python train.py --num_hidden_layers=10 --head_dim=64 --vocab_size=1413 --positions="rope" --rope_fraction=1.0 --tie_word_embeddings=false --extras=["capped logits"] --init_std_qkv=0.0276 --init_std_down=0.0 --lr_head=0.00897 --max_grad_norm=0.5 --schedule="wsd" --decay_shape="exp" --final_lr_fraction=0.1 --max_seq_len=1024
Each number is 500 + 25 x the weight over its row's rms, rounded and kept within 0 to 999. Layers, rows and columns count from 0. Numbers have three digits each. The size before them is the row's rms in percent of the matrix's.

# up: layer 2 MLP up, 768x192, rms 0.206, rows 378-446, columns 0-95
# down: layer 2 MLP down (transposed), 768x192, rms 0.0971, rows 378-446, columns 0-95
up378 106:510454482444466494478473531492451467495507513528497498506448485522519515506507456524504516472528507510467515515467554537509515518530470508536530497453489513497510476500515533475486534467458491468510491501486482530462515535517515483496461500483486464452535509497498508473519538532502477464
down378 102:519502496463488470522484470510487502490492540516510486506503461523513520463499484520498499520530511509478514504491483485485487503475468508514449487497528546489468553485445518478507514516484448528509532488486527535501499512521525517488527510507494536499516515554513487532513513509509465456
up379 113:529546477482516442489506526507489512510472461487467524498470482521539474488498523548487474524464534465505509491490484513469505489461529530478494473506454523510522489472519504496470557514509492517503504480457505519523450471497491517474482484506468509507511524452487511561463515481531522564
down379 107:531527490463502461511465499544521501534552522485488503480471483536469514511457510488521506489507500499497505553525472513533485500466484485505510521462505526515527456479525474563524481487478512466507515503503492446507503500540520526493519506505481511524506506518478466525494498497494499548
up380 089:505503477488489514503501504556502527470526487458448531535478471467520483521510533491500559497530497513520530521489517497428527485478497496468510539444531495517534481479488540522524525491520483490491553492540502482489535453456457494536511502508534479506522539504511501480514481520526471496
down380 089:514493475446455504511488502544488512491507520520457550497487438497490493514492519501526541488529497508526513519500481492457465483524503492510491544460518497523528482473463508506517532478459491466476511477483525492461522485510495496567476513533484501474516549481490482514495482492492517495
up381 100:518482511525488516484509487543453488492541502504496518487480502485506540507479508461524506508526461503492529524559503518514488485513517538514580505461468552506497500533507480508471545490498511520482517520484490459501514543474462484521505435540495497509421518489503516517493511506517502523
down381 097:530544525484520520511524472532509480533518514536490495493494503486534532501493504478498515485497502514462478485566483502476441518476518484476487524514502556493475545446457548520489528441472489470481530490474486479448523571501482522520521472491473482513470510496502486476513490521514515449
up382 108:482531461514516493490462559506516516493494497491516543494510508487493486521496522538579510524500473481497470445509518533495481500454436493501477517482469534510460506502493527485482513492507501498507458523517476515469503500477522485494446470475499529535485506515473477490459493524457510482
down382 111:479519478490488460523508536543528562535473473512486487474511529513470527501509471521516477478505524453489496526500472544527535468473470477536500543519492501506507508492517524506499525567490513471478514503472481516478543530476505470533506471525504462500470491457497515533518509486465498491
up383 107:497479513470476510471506507520482484497482538493510519506481513494478551476530509533485508512516473459426480529476453504524482506508491542503471498511509536538478480506498527531546484533515516492553535487482519499478492570486452503475487473451494501503505494520511499474496506511564480520
down383 112:452489509481507497483491526524501476497471471515487514516507523532509517505465494503479504509476518476470510493507485499496575500435455491500527503480489516480490467491514528486451513488510514517488550485511504466521554480481509489528510516449504453485486513547509493538541492517485548531
up384 103:503515527470514517509539537516516531461472482511480488518518463513472448490555541534515500490524509474472481522504504521518529474471505493452460489517474474513469513470514509482491550512485472494508545469458470463440474500501528456459518503559511473497504541530462556520467479531544531485
down384 098:487534512460526483529538499471509508499478491526458492500523488529486429463540509498504528488531526529529509529525493466531515502521458515472452457508490464529491494482522518475471516523492466523483554468483496525457507520499514492499538512498462467495500468537477516493488467474487519487
up385 108:483516467536529501489510534510534465484501483486532503490459510545494516495452522517497476501468544495488491518514511499513526463532526478513529482483448497512560472522509471493568495465489474466508562500537498475473521490503513476534517522476499516478490487457482504517478463480513442518
down385 104:465518497509493524537485500516503476479525481491512535496491521529487527476496516538467485470482517471488483496495471480520497529478506476507516497487517459516477518505471531515534500543465548478525501535473477512484563483488541449509497530457484444498504501493466511480510471494470477524
up386 034:566506495486530499519580532520482506485525477511547481512529530472519458532513510485487487528446554457553500502498496537519552516510509463520525505509483513475490490487506529453536480518483492515519486478501486485507499495464453514534487472491513472498501502544519526493490494515490533492
down386 053:514472523459536535516486513477531522497500495550517517496482496495492522464503493531524540469525506543525527512508496462505469539519473508483523458515487494475477517508525509471487504486511550463528511500545549513471497514502550469513510515452487497519484479506509516536505492460512509541
up387 101:528514496505513448490534542472500514522545510564501552497494520530481487497505495517513493493511484462529552509488504484512478496524496478546529441516527479521466496499470434487510525545535529510541492529508475456478513462501524490532445468491483506542464520518493475536520501521527475509
down387 103:539502469524487493524499513431478501506505501546505532465525485519472537471491504486508496526528504511499535498524502480520490479505510460526532494485518461474491523499453492459505552501501500504510461520503515438506464486532506484509490446464431510450467518518511491473465481526523506520
up388 095:458458485524493461491533564507491501490422500505501544487528511510507516512488507493489503494543477512491468479498502567486500525470525523475506458492508486491524524531563504495465525495490492506494505513514487499478485449490482498475526507515531497473474552490470484492526474469553504514
down388 089:491496484499538475494554558512552507499475488509484530512486494512504529483491504507507573506560526471484532523518499556506507566469527480474490482457528518515507483544510481508468514474469526484522553504529530504465497486518463530475502508495510495466490513495462523487477491425520506519
up389 096:451476549465485526461498488485494489493522486523552541521521480481510519498538529556485501491540501517479527557550482514502514529510483512548442495479477475478531449551487521488509522486496496510460540511445511541507517502532518484465522474492488488480462505503515496509507511577490493495
down389 094:452512507456499516490511510422496506468502481507564507480521482500452524464514486537490510502568526524474476557536515477481479519491459512524429520453484483503507512528470486497507504465493497516502514514480526493509539510525521459513548522497495483506496401517476475501493513523506498489
up390 101:474512494492532522489542515516520448486471482475499517464474484490474487515494510525484490486495446493442509518516508465507481537504523442460499530513481510489484496492500476519512515472489531491513467473510480556487456510500521512492471452485513523477490507506504455493471504506501514512
down390 107:497500489500500507466461484497455495524483503497489467505528494507503516507539461509497479498484494492509509520504486485537485509503514480499491508495468482495442464515487484516497517491516528571510475453455506484530513479496461535547473492485514501511512483493509486548539458514485522504
up391 092:493485521506477523492473519489478494463472527522522493482518522499519454454485503466515494487441489511491523501547562492506520462505494526491501502488507483503501544477475504500516479507524500489533464494534520459485473525521503454510460494510463515547500475511498457473520510455471504466
down391 091:495494490504477488483548510506524522449467503516483501511503535507498494491509526458505507466495514528497500491542557541485476457487442485528504496502462480513503530455488519484483505477534534455494507490486475473487498511522504551486511489505487521507552478504467505462481499482468504508
up392 038:505525519490488521525503486500454525532504490484502489482534519476500458532506483483460505517459503477445473524488538497517521458497500466446512518487514535521518495489425489481487482524513488536461477517498483459465459478466504465480466487553509521528455535495535488522485492473486517494
down392 053:520479484533522460493469524461522504509489520497534500541556524491520511470524479447500514522471519502502490492499551518493509499502538511486434493537482520496476473524475486513468487512477510503506505466494531469468516534559468492505463499460511502468547484516505489513513500537520529479
up393 086:509504484501523529455519442496460517530484518519487470533521492539510443500509533490502506509512497501472457555526501509443514483497454494472505503505519486505506496508509488460520503482512493479486512458474527477523517490478540486479523514555502444495520497516480507537512464497507477531
down393 089:447511521507491482472544473496462524493516484541465497513517511522471473461525479475502503523501506520474489536543534507517510500467493488505500513489517512510500521485479527490491507497461489454522478477461532491523485516519484538513489486485501475515513456494493497528473445501522474537
up394 099:512514538514463481505508497464474497532461487477511538533515457499522484512531496500518483532497484499493456470505510528511454499504506511460501537505519481447502508490437482512501466508485537502523491509507481494495507454527506506464492525452491500534510510494499504476526492492525469544
down394 095:506476502504522511537533424456500488512503512514432487502495500491493489493469479492535439515512508491504490497518480532515462514526492491492521502484503499489512503522440480496480489530470488477489466463545491478535530450527485520477513536448499500492552510535454510479475469465494468498
up395 044:528496468503513504520497496528511513527508494538514490449518518496491472508547531538474485519487515485486450506476515549497540475488499483482486561484448446510486508509571504487493505483477530518487524495462483532522510509464457512437487514525512528521494515513504488536477462522476549521
down395 060:488504517496471454493501503504492503496520477435512437509536485505513488459493466523503443511544466464466475493467518479512470514476497550498479499484523562486484527477519451484475482514507517483495485542523480461518502526523511512498507525498543531478504528521506507434483527496510453486
up396 111:503498463469510513483496468553515497501489491496470504489503493526504492475469503558480538509488502483558470486505485467482482562498500499538487504510465524487542514445506493525531500492526511531497460547464455493484487478521482505515514511457497516517479465493503561504485491499501488492
down396 107:487523487539498546443531475447530510484472503528500521501443480474534496494484487525510528533486495504521518473522463511534496516426489496482478585502426513484497477504492481469490497459519486537523483513527508478506444511499530535499507522505498515511535473515494510490512484533497506537
up397 114:499525498510515535498480482518507519527480514491536497519507479476496499510475500470517456564458491508531500522513551504519558495509471510477477484468473512487477493472495520427473546470499539538525491511524472525502453569513491495496498472467468510506479478531513531539513506493479527492
down397 109:516526421425448498453502520517494467508501558472487505478506511508517519485513503504515495549485531561492492479505513524500480535540489519532507488457485469484502470471503562459480497481474493477486509512482510475476490488455473490488520472506492523483481485502476502539507499562522519495
up398 029:467504525493513509508499512514481468516492464507529474460492501478485460540495530514480433506453532501491485494515556503504535504529513497483523531545477500519509481503504525517495485533485513565503524496532472534500492491474459493475490491463510514506501515493522482497490539520505542484
down398 034:517513493495485505462517465471537493491438517470515539532485515547493507522466498507482530473535525469545483457502526442526481480470477480468479473504522499527499470511486470503515487507473489511526497515496505447495516476519525535510478514497516456480443483513474475516483522487503503536
up399 101:505468481460500515481503534522489510511447462484491537475503523554492524570495499449529526548537489483487504493480532509479540467483543516547524542463465505449499472495489484518486476522514485546483497488549500502491486469512517508495503471491526509468533532521499486463498541471525458441
down399 101:483479501471500524488498509517471508508492512512482513526524526523541509513516497509545513489537494477507532524461509520480469495498492492515472549497496500504513445521468489511516504538525469482483481520501490490539505468548469481461492477468541508480538515481500517497505488455537524510
up400 113:537476503492535492507518509511491515547470496474503479519496535543514477534525506465472494507512479529447516545492535508515532498487488502510559486517484527468498475503472492471529445524509508493480526454507523483491508476493488532506514448457492500461441493498462517498511501489514518494
down400 103:560472464484498475500519573463498501506555550504463525502481506522449495494535509531522532459510478493479475509527528520540507488477488491521454500491526530450529559499498500515480461523491470499511478488502475521480497484528500502500498551453484520500503493527522521512474473462494483525
up401 091:523509488520452480561482538494495501526487525487499470498498500505512456542481495530513503531492499521439481546508493526553479524515504508466483493494508503483481494450497509527510523476538516549507489484501503458498476557489478492467498531471532507514509490483482480466536516452538493489
down401 093:515488452521463471522515486512518533528497505472487493473498487517505474515493459497475537533518506553473505537481483491520490495529521524471496420515468504479458483512481473497511548550530510479477486501509502468483465554495484463445486535530491470495504504492497525470521525481536493508
up402 043:542521525539474496474495525520516491504506526491500446527478594468540491528492486497521512480474489505491474499513495532499487503516474468442514465449475526525511507483496494521523510537507505495487540547564511508549473476520488521469450505487512496508535516488523529508520506549496496500
down402 057:529463472491518506488480500535519466551515508523519505505518506514549474488562468467463485497533507506527492536525500525508527518515488546485491503433480502458515487522485508498511484510497502502512493485496500532454487477547516501487508521501495466504510511518467463444477465458513476467
up403 104:495548502488479446550477490515518517454485516524489507432534488477456514471507531519466478526465507541516484493471552490484504503505514518472516504527528456501516453508468533490517492507487498487531474507500525460475518508524487487479486485525501471551496520482461482523480485477491506498
down403 102:495542485479505505539495494449489522523505473498483486463471506495500532465535471548468499510508517516522544470536550558495467531502470487517481478478493545499530513465472490526461507460544467479525539504529539496501532538475492486524495513535484512506495496514481487494464522518481487487
up404 113:510526521484497481504500505542514472519536474488512467490484525497475487497510518465524456498488522499506534458508511492499533527495507466534519524497489505529473459449494506525501481507516521504508494479456497496514451504498529486510487500482483536520486513488514541511512501500522502441
down404 108:517473487514513536508544450517542568519499469512484497488461486517503503493561561502502519485529496456491518548442518521532530493494471497501519524460465504501513514515471523470469474528539504504510525471477540469516485519503516534503530481512504487515483461538528492483494503467479521507
up405 101:478582497533475534510518501503533539458547518506515531485536502465448502486520513472508524519529449528500512506459495502488500530494504504519544526520536505504482521488512485526533526488523475530502542508469489475462536476497493515507499478498512526489502477508518470448490538489527519490
down405 104:499497511484475504491484493496492489502466531515481549488499476484476520459460503502510511489502538471457484490462496509442473534479488547528500477493513520509475474482525482501514487543489493501473548490402464481497505481504497528460511477498481478527481492493476497475488478493533491475
up406 083:551539477507498504520470500493466502495533534511490478490477492469543454533488480479495478488507504471480498525484522479534589516510509427520487461512490500489526500480449478482491490513505518506473528538496506521517479519456521521463565487465477479488495567463515438502511460511463522488
down406 093:495468486467528491464519427505496476494463491541509510486513551519506517488490511450524507493551497500474510496517515486544543492506453494517498527554494560530557484506512493530496494539483496515483482505444493512470480484458500505497496502498467501527495521465532479492519489500468485506
up407 103:504527505484519531484514507519502502489540484499482518505507529508548474536487489509504515524483527489502482510548503510556509536484502481520531490553473478517506543512484481489481556518536515538524458467515516477538489505511516489462496511520485484521497529495517487463494515529526483508
down407 103:497520456518504507462516475511496465513525508510538444525515486525528480492517553481522502494507478498480530493539485513518486505493488511494516476516449527505499520507460501500446509541523526498490536494538512462562457546481508516482479478479537479527462501473483521494505484494519485504
up408 107:541525518507510479510480461458473514466517485482487492523534498463510518466499499518502514500512513504472477459517476474487525498523484487509551492454524499480515540511520511481497545468489498474516486511526497496476468536464516469484488513489513514469492438505489541500517522493485489498
down408 102:497496533520511548503497524501510524540482532506522494491552481477483458457511548495479482468525492501528474505504534450525457490498522570507493487451556487543478533528481536502515530525513517520471468529502493499520484478475519490540523522517542545504523514509475478534521505488461485493
up409 091:508509459434515523508508469470502482501534488497510468468512511505482483471520469512488500494515479510495505489467499480470480440473487488482503528469515466510544469525509476492501519556520500495463504529534484508515530496469552487530501459523534500529451552495512506514504507441487502476
down409 103:488466478455472489518493536492468539525534503501462492478516461530466497481524485533497511520540498537455499477484525458531480522504488536488497549487477512531468522498515527479510521554530500494483536519511508491537517565487499494498516512555537511468486459509479476532507494532503505481
up410 104:501507468528497477478522499546477484529492449516518525514521502463510476552532492483538490499535480498468517526470472510512477508491475467446479530490500468446485504537493496492513539514520476499481530528537508513481535468459476518466512486495514538541516507481492518504487514475527476481
down410 105:485479499506487498521541476511507518494502494512459498515499473479506511474506450484524489493557475453495510498485506516495526543459480531480479527477540457490472510491487489522498487535478524522499571473517495495481493536560492520479483487478450483487482462496473472516511504496523529474
up411 103:515491467486488500500478484461546483533456489488490530464522495473515446514505454523507465522505482475515459494523471500483484521504500495535488494497478542474545502478448468482507486489501501497489468474461491527515482451441531500472462475497514522511482511488510470469515491528495519504
down411 102:516514460501553451558554530494505507473464477484534493500489524529510509532549467541506511527552524537555503541527499488518506551486493449531459498469495493514525501515525506448526477515496523548465498464477495509506498510467486510523501533522509540503507503500527531509491508533483558521
up412 098:479459478542485515499513488468507538467514518487502523497538544486506470454478474477467470515446529460507480539498511512506516504477484512474488500473496515448499503545506544536523481460447478511547470513516460520534476555507535473534474487475516504502546547497488534483508463489500455482
down412 098:498470456504468558533528530510471517503468497528445516465462515510489481482510475495499464481510515479473477511515481492516514523526498468469485509477524524458493533518483512512485528524489502535514502533501470524525490530548530548493518501516502468515519538528475514516500499498501500525
up413 109:443488486483482436489505545466495491493498526477535485508500473487510493488450443552505491517535491499461518485521512464502489482484468522489501480511497510489482471546524474465537521490482571496500487475478472448521464488468471435511442493539521490546516508482492503504487504493505484511
down413 106:449472497506542529481516494535520509497473498504503461451450526462518528526488498532477514483519533514470468505496477481503474495504476491482497542520475506551434477503510502475486484475486500501513513483503501537468525498505507448508478497522488491514489458479445522451519525522465551514
up414 106:478501501478460452475509546525482506490509548520469531492488489501490464488442513489496527463473521465521471539488511491509535492532542552527472493504571475535500496513495522479524513526517520539533470484520535512526511474484525537493529507493520516532533523492525498498509554494507512485
down414 107:495492505524510505534497526557499506519503480481494480498471494552470515524489476500540485508518521475508466471497493520498469489515546519516506503521534466533460528533523535496529468512515506501500548546486518519532462511515545505515507441484487493475513498518548482512538546493480534487
up415 089:494506529519497532497505531502506491486526496466543471504524482514445504507468452547499461510474485506428532492483491541457487494461523484533498480513462513477510522489484495487497525539507527520456495495509451496503475509465499516460518470477465481440493485511450502519494508456491527502
down415 094:498500563519515512461496497541525483519523534496475513490455540508480474486483451476480538518490480471445526491511462487477496469520518484524482494472491498499494505495497504475531506529494481485467516458516531488486528527516515516471507474529485476433495481540475494558499497471510485527
up416 106:493506514534503512486520532454473489491518488520456464526495471525521525542494493536472480507499538515529469488503488472487486503535484477523496501423497508504510489496477518453483517529519485498502472501475478502511544485474508536489471485523540523540482527526522500510512521498548545492
down416 098:526509511514514494503507502476508517477500520517484492483463483545452523530488459508493469489545512534520474494483495461524495485528521527476499494464487511504506490495494522460495505516484451482496509510424519475505555524499470535536492482488533513449480528489518481508502503482563517491
up417 093:495478525449511519475506506488483459482498486509491449479479490492514453503474505496486466505466522480434512498506536454474507512475500478491489527504451535539466515513513502513467479462525506514473478452500457466442530493459533478481515458533504534475508498480536466517499443479517501466
down417 099:483456513566439526524506483441507478487506490511499530532519520490517508490478515481521497474523509468504510500491538499507517493516426463481504494478510490486476545489438476509511492524537471511453502464480522514500482540480506476508489476516473484461532485498463451454500502542508479490
up418 114:520493498489500494546519482504491503524471488478497485496478494550508480503493457524538521530499491465509511536515465531498500458466495506489507507496494519511501484474494501541497487476500484499487480530499469518511539537522466456495482528468509559488520522485482523505496531532487477509
down418 108:495483506475510520504451510503494469501515513524528512470447502513491512440459533486522501534484480473482491551537499534503492506428531471478462495514502540501472536536468516517468482520493503494471531520517508499441529504485468544477462506531478486487520505510486561465503517471525508491
up419 089:494527531457509556508500510493483491527531549498535536529473550464516487471461513491524499527478496500494468509499470544529488461493488525525489534478489490539469438534517505471526529488524468495505473497486512539518526490495530518431532514509477528505483505510497481458476504528530510473
down419 097:452527512491519510496526478498496467488489486498520487536522512496499498449515504464461517498453536519519529508512472497532537553529472490503517516495527519505482475528472509509508511466499510486505465470499479520521512478486483477514483541516495486519532476576496524508493530483491491517
up420 108:453523491515580543501514476493511501537500466508469510464495527463501486508511479477509484521473494459527531494481498499486526508492529513499506483519456485504513549489534525432490486484494488536522517500535482504511493472498527480471493512504467506521477529543542493481499497501474528538
down420 109:475508514486532498469469464518486536535460463491497541519529475481523478490488518519481528486510488462530572550491503437538500559483542477493508536497519509469511532501523529464511493478481452508551477523497526516507528493501530522513497475481496506499465534534459501496479538520444507516
up421 094:497513522500497537492507520528506539531471491501518509504507488485465523531468479467488520533448501486496502503497493473495461509510506513497465453515509505481504565541492523516438521503472524524486509501469470510473506488520452493480508525516484503535450518508536512529485484515510542537
down421 090:497470498513534497496512547519500477507492476517493474490487496538469515469463465506497508517476499497482528484541472455499493510461504525447473436485474511451458467522500518533442517516474488491527535457492492477465520531511532519527504485477485481485488505554531501513450497462496513512
up422 095:519494524517455514496499509515513509554520492471520532523470506443499512503510487522511483489521479493532499478445499555490518514485466540499497486499459444493526446513497520497511490500511488479480544492519515531557472524470519526510475518520500450505542479508459489527530487505536534509
down422 099:457514529500477491495475501481528523532525528533472495487497512486518499524533515510509506455503507487510504532471463540497484504470500516496509505448501511514483511485477533521487516507532529505483525489524495507474512527506519556552501529530506457518479468547468486522537557512492454508
up423 090:515493497513476534511517486565501516473524455462498517485524469507533515515500501512508482478503496500538525560506562495470490497476522489520485478497487507481511504523477504489476505482502502532491537530537474507516487520502503516503481532505492459473503539525483499464510482480495532507
down423 105:450498506490515493502515512495526500495492492497510548469454463529473499492505455523519501500498524529509486544488503529489479538497513532516509505475499508491477516478461492453479500507512530491513538478522501500480532522477521537477485550503492491480500502519536461440491543488510485433
up424 110:483512507511506497479496483479511515495484517514514485504499493468512462471463491445487461525529473480524456543453495489482551493529526449498500501526473460458477512501522457483476486500510514529498475519506498539510486485490518510453519486484460451490528506498538473487519509533510547459
down424 107:496480495487519459522541484496498476497504482522466512511445516476500480460481497502486539521534530538505495527527491483492517506517497511490517476471460483521546485540506510523463510525491507508497482500471504505542498488457499484515511477488483507485521507474517466564491475494519497514
up425 105:522523482485454510534537543473487447500500472474477481495533515531526461498505479527529508476491483514533503516552509518513493479484500533525502500466526487511472561491471482521512469462479530467535527489492514493500499508487515518542516505461519515545464529512530497507469486495454483518
down425 104:506495511456480480532479548487525483496520485516510518490534490490491483508505467494478501473512541510522461554543488521489461490523510513460470558488534517513504532500475506535455481503489531505521504500512496519514505494474516510538538462462487520466518516525492514525452448485492535471
up426 099:482469472452454502537499495548486535506547467464499527516509507539555484464521536533500525487490509482476525488501520523501519507527459477508503457456466498512526493492479537504440496502505527494520485482488501493482511512529529496477478485453494465493545452499488521503476513541496508487
down426 097:468502510475475506525472478536459486480519480552502541474498524549480498472528511479483553493513515473468527510497542493499487494498523515503498521474528537524481511524470500497480521497470515522512526501504504496491545534494524487496488478481468507490530475442486504520444457511465479515
up427 028:511494517519506472509463521475455499486503474479534473447490520505529516547494535484528523511489515457494513478497544509458529538496488538483504516513482471524496482487517544486538484495507517527532474480478509527495507494495484523479489491496498544535505536526466549538482489521494474521
down427 037:509475517471510488483488484505499518496507512528493512557528487529490470492528466493477455506517481525549469492468563486455498518485483488491489473509480479522553525463509506524504478502522475506484526552507511514497512519522510506533492482518461487473489470521504450480466453468500521542
up428 108:507526474536506443514484564502499514487478517504472507465498516500528512489442495519540494495519526490479491493551477501446501544457515505513515460490521523532486450458523494506523501499474548560567473509463490538492507492492522500462527503497495513509486534489494443500506475479516471472
down428 105:468475474513521548492493453493482512444505494506444503453495517542491509459467465494459489514492483481506482544514535526529534526509484483516455500494477487474524465486495540489469493524472496508487508467512493454525483476516464461507508560502503499529467516494526499482486481434490487563
up429 100:494491490528494515500466474499524533535483491452477489503496524493537448465546477492494501486483482494489493527493484510527550483493514490508549483538466485515521500491509489524503480505485482541483475495475514442478492480524469489528481504471471514513469482487491511532490551493475504483
down429 099:465482464514510478464504536462507495503496486523502492504457526505487451483510474535484553474455507438525500547521531527523517524518504491529504435511498488500476496507506524544524460475495488565481483488504519465507490476538505517504524503454521492539503489515478532499516527493510499508
up430 110:451517467488477434446508523486464465497521541498518479520468496510511476529493472497505466494526554489479461485488496528519501497467497486522515551508485486501549510480527472500510483502531516475487525468510446483500490461521501485498544481509567484566484477513483456535558516483532500504
down430 109:452481495470505464490470501510468477494527518490459475494494489512522485480484503509510477532517489529504438505491469470496503497479476508500515461510496505499565510477495474517475531487485469510489529501519517504518486510538503510498552526502537513505500473499526465483523500473532494496
up431 099:453511505468532514522461528476454541490438531490502496498525462504491506499484505510538511502473514487496471510475511521483510540454480543472495535453491485507510468482480482505482459533546535445464554494465499506498491522468518511487483494494507546531516487466501466483507518488552525500
down431 096:457500473492525488538475519531462517453436561526497508500505503504495510465492529452536470477520492504527466503482511513519475492485502539490495476465498520485482519474523479483495492542528465451462557462454515518562472517511476544491457478508519536469481487484496459528510507470519519522
up432 105:505533508520461506498495491519497477498532535518461517502501486507536470449496521492493495485464490449499478514487558479494559499485498472511527504485466512502523502463462484525525480481492503483490448518467488535484476494515540487518493480517500500508497476513510537465510501472500494491
down432 105:495469484505495475497543515485526518490488502499505527483521497500483514487514470490516501470511457477499535521518518519507526483509516502512482512466488488510507523493452501535493488499537515515490488538434489491506506472482514466490491497508541522512531507495510568503504483436512519500
up433 100:503523497526495515531490477507541516521501475479512481479503492478536530524505504475526488514479513505508530517529489481499545526468491513516482534518462504510504514484483507520539547510498460498426457491502505513538514466471487522516489543476569498480491521524500497532526497458539463499
down433 107:517506518498480489506478485508549548516539479495513488480514484512532474488489477489514504535532542495492462541485494509513479492475499488523513518482521535517514500448443492485495446453504512499519488476496514521505554477461469512497547524485495513510498469530485466491521516502515495488
up434 098:482526561478499504511485496483512512514500551504465485506497472473526522498498525485479483551483487500503484478486512491498492509454495500510504567466534486511503494493515537556493523526476544514475548479490531471491489476530506501502511481543528526484500511523472485492495508530504473553
down434 097:434499525506473489542476507515527474529515522508467520499458505493491504477482485471495499552532524492513482503488495474524488500482460512482498516478504488465490465474520558511491535548510498553499520473506494476495515468528505528480517534521472492483519566515452472503404474519478513548
up435 092:500473557507529464500487516495542468512511496480513513550480510507505489478524480541484475472553547478495490526474491526454542476462470542505510511475461494497509560477514551523514545485507496536473504519505490484472503520443518488502541485498494480508502506470479474526545496548438514483
down435 093:499505570493516458486516520511551483495509487521530501516490484525534496466534471511467444509563517471517492569513506513460545475495478517500465516486457499493529539461503501500507532485525525528490524521506521485514523499493491497547529485534504482520510481510479446525491513528436511518
up436 035:497503485509495485487529466501493466478493491503485510481541491506524527524504526532522498491451544458436501525534530538476509481506526474500495525502493526500491512473533464474542472498480522532462498498507470477492485520439496476483493494516524516546466548512550536488474507508479518519
down436 038:514479544510528500501515510534481456474482521536485468502470489566505510483515508547488501492493535514516509501519438501504499492485481506479495490512526497490497483549527509488463545462468532505524519482472499492466487505532506554500493492498474520520511485509518460462498531448536498539
up437 097:445471508527518489444496517500541506530499488499476501503500498512521490486548528500504465488473482498549491482485466505481511467497453486501508525492471486477475493473467507475509484468502478477482483465523492501492499454500493501488553459483547511500558498496492492467476495516469496528
down437 099:442472497525505480466497523484513550532510511504479514475482496505501516447498467455497478470482511518549513457482489504533480460476466497531480515529457488515465516481453492479534490507534495522498476512490515515538531504535479504474542469508532489500529484470465506498469486524522504504
up438 109:501529497485532484477504525462497505564511506474508489505461552470508482510514504497504511523513439492537529524505552516500497465512504516504501486507501496529455489489509517508488557464497545541506539519511470505492479506529514492461507535521463490497526492478551503512544489457470520489
down438 102:504557479502509497484510475495510492502512518547483499530479541500531515448477550499513501438515470511531494530498550491494539499529502498512480481539504525519460554504510541504479515490485515513469504527561463526521518554518511535482527539524485493484496482503494502495535500497497541516
up439 104:482494534536481479487481501505507518518488539482540497512484525539546496495495481501494529515496509522525475499485494472498473512502522566529511506509477506503462476506507477524514484518455528499516462460416497454486486508508497520519516516492466528535473497520481535471506519519515546510
down439 103:501481497575527546447511501497478548484472502504515486479522550545563514481526445520512463500540501490457522492497494489523556483511525483531519503505513463513464479496558500496450473493497493528488502502502533485507515475493490529523515473520500492518494460488441504500515553545490489473
up440 116:478501504466471495467495514458486464504507520515526458483488494489491446477508514544488512524500469463455506506493542512490493498481512464489504505537501469515486460457523506467489503514514451531506490510529519543505487503448506519535479476446476547506495542535497472500518545472448497475
down440 111:465531509478499496482542491480533495544511469517464505492453484520530520531473461488490528470576467509489471486529464476492481496466489484465529518479508516509539489478517486465515481473530476495511504494489499468439477493538499482466471493475473468538505483537505525431484459471501517511
up441 110:489484540525527490537515495489517476499500492522501538479521493482467471543477457514469507461458521506486480524523524483475487519507491549506555580520526503496496524502487532499460463501508557547529484536480515492485470522496532532490486488445510518492494481518493492511455470487498510498
down441 109:455502476445505485504438535483523510500516471523509513461458488542486515489519500471485478480506517469517482520522471500482505517484504489527518547503533512447515509529488500532458535498515480500553484540492484484493515440469487488490500488468500493465518552492525540492467457529528528504
up442 097:478493508478458528504478508532519519496483495462446472549502500507479490505505512514445511505469536521471487569521518487505532492528489514493533506483509488520463457512489510489504490475528525522448511482485482489475481496515492457465498502534468507458502498515514492509539470479454528498
down442 094:496499527487440515515499490526525516525460505526480503499451509485482496523486516500531458493497512502480470571547470517516516510501507492473543521497515512472472478506555515506509481522531530518462515498463501485497502522497506504523464523474483527460507494463507491481553500462502527475
up443 102:524487477512525486518513508557504494535516498473483509505490498511522461497484465494481543500474528508522506440475504531479501467455500493468489495509467448519446497470500492502538496433496529526517517474525492519472465533482513496526477506511522464520496478514490516531545507512480524492
down443 095:535472520514472521528565502560508508520499461490480494512458517536502525443468463509492540508523546500499506460478505521478496472484541492470487464471457482490461505507475489517501514483461504498523509488494484500521497555519501512525482544543497457484494467542472501508519526494470517503
up444 098:506538467509530474493512514539497555509461528492513534484543499527515513488496489549518470451460487513525455479442504501538535485507496496515503524484486500493502534488500518477520500525484516529488500500499471466488503536510530473518486519547539495524490472501501463530500502539484475517
down444 095:533553489475513468459541513548514507478484559485483533490518479516485540464498480532529479462499477520491511496489489494545499475503489524488450498485530524505495505481512510460503488519477504515491525517533473472482502528505510492508524492483535477491491455498503469503475495554491488532
up445 093:492527507510482529510508502488519492493540475465478495531508459510502473499474465437514522486560512516497530517510458528460519470473528501544484494489504501481499505517513465473500534478522506520529479448474489515456495539522496484460485456496510506506483493504509477509524552497502484497
down445 090:471478509494480517500521498491553492504533474505481516505487446513495495464475447446509528485562529516487502502542499533477484502467458505515461475474512497483531568490505471461499531494507488519538507450490518512476528524524471483476524502511483545488535495522487467483516514493497484517
up446 099:494538516497513493463506482507522461515482493465484530486488526488426523473524535497488538483477522508483516497532467484476509515471523490433488491484526461495519514479494497538540477485535549465511491532472515527457465463496502546515490481451506484472465482514469536561519496526492507509
down446 101:472491436519467503541522481505482494423512481515504540497501481530493483482459556535483502486482476488496536507529494464515516498504438540490518523483489466540545495491500494484494503507491484500502493508502455474539523518497519486517527532472517491512489487513508517484488489471486513481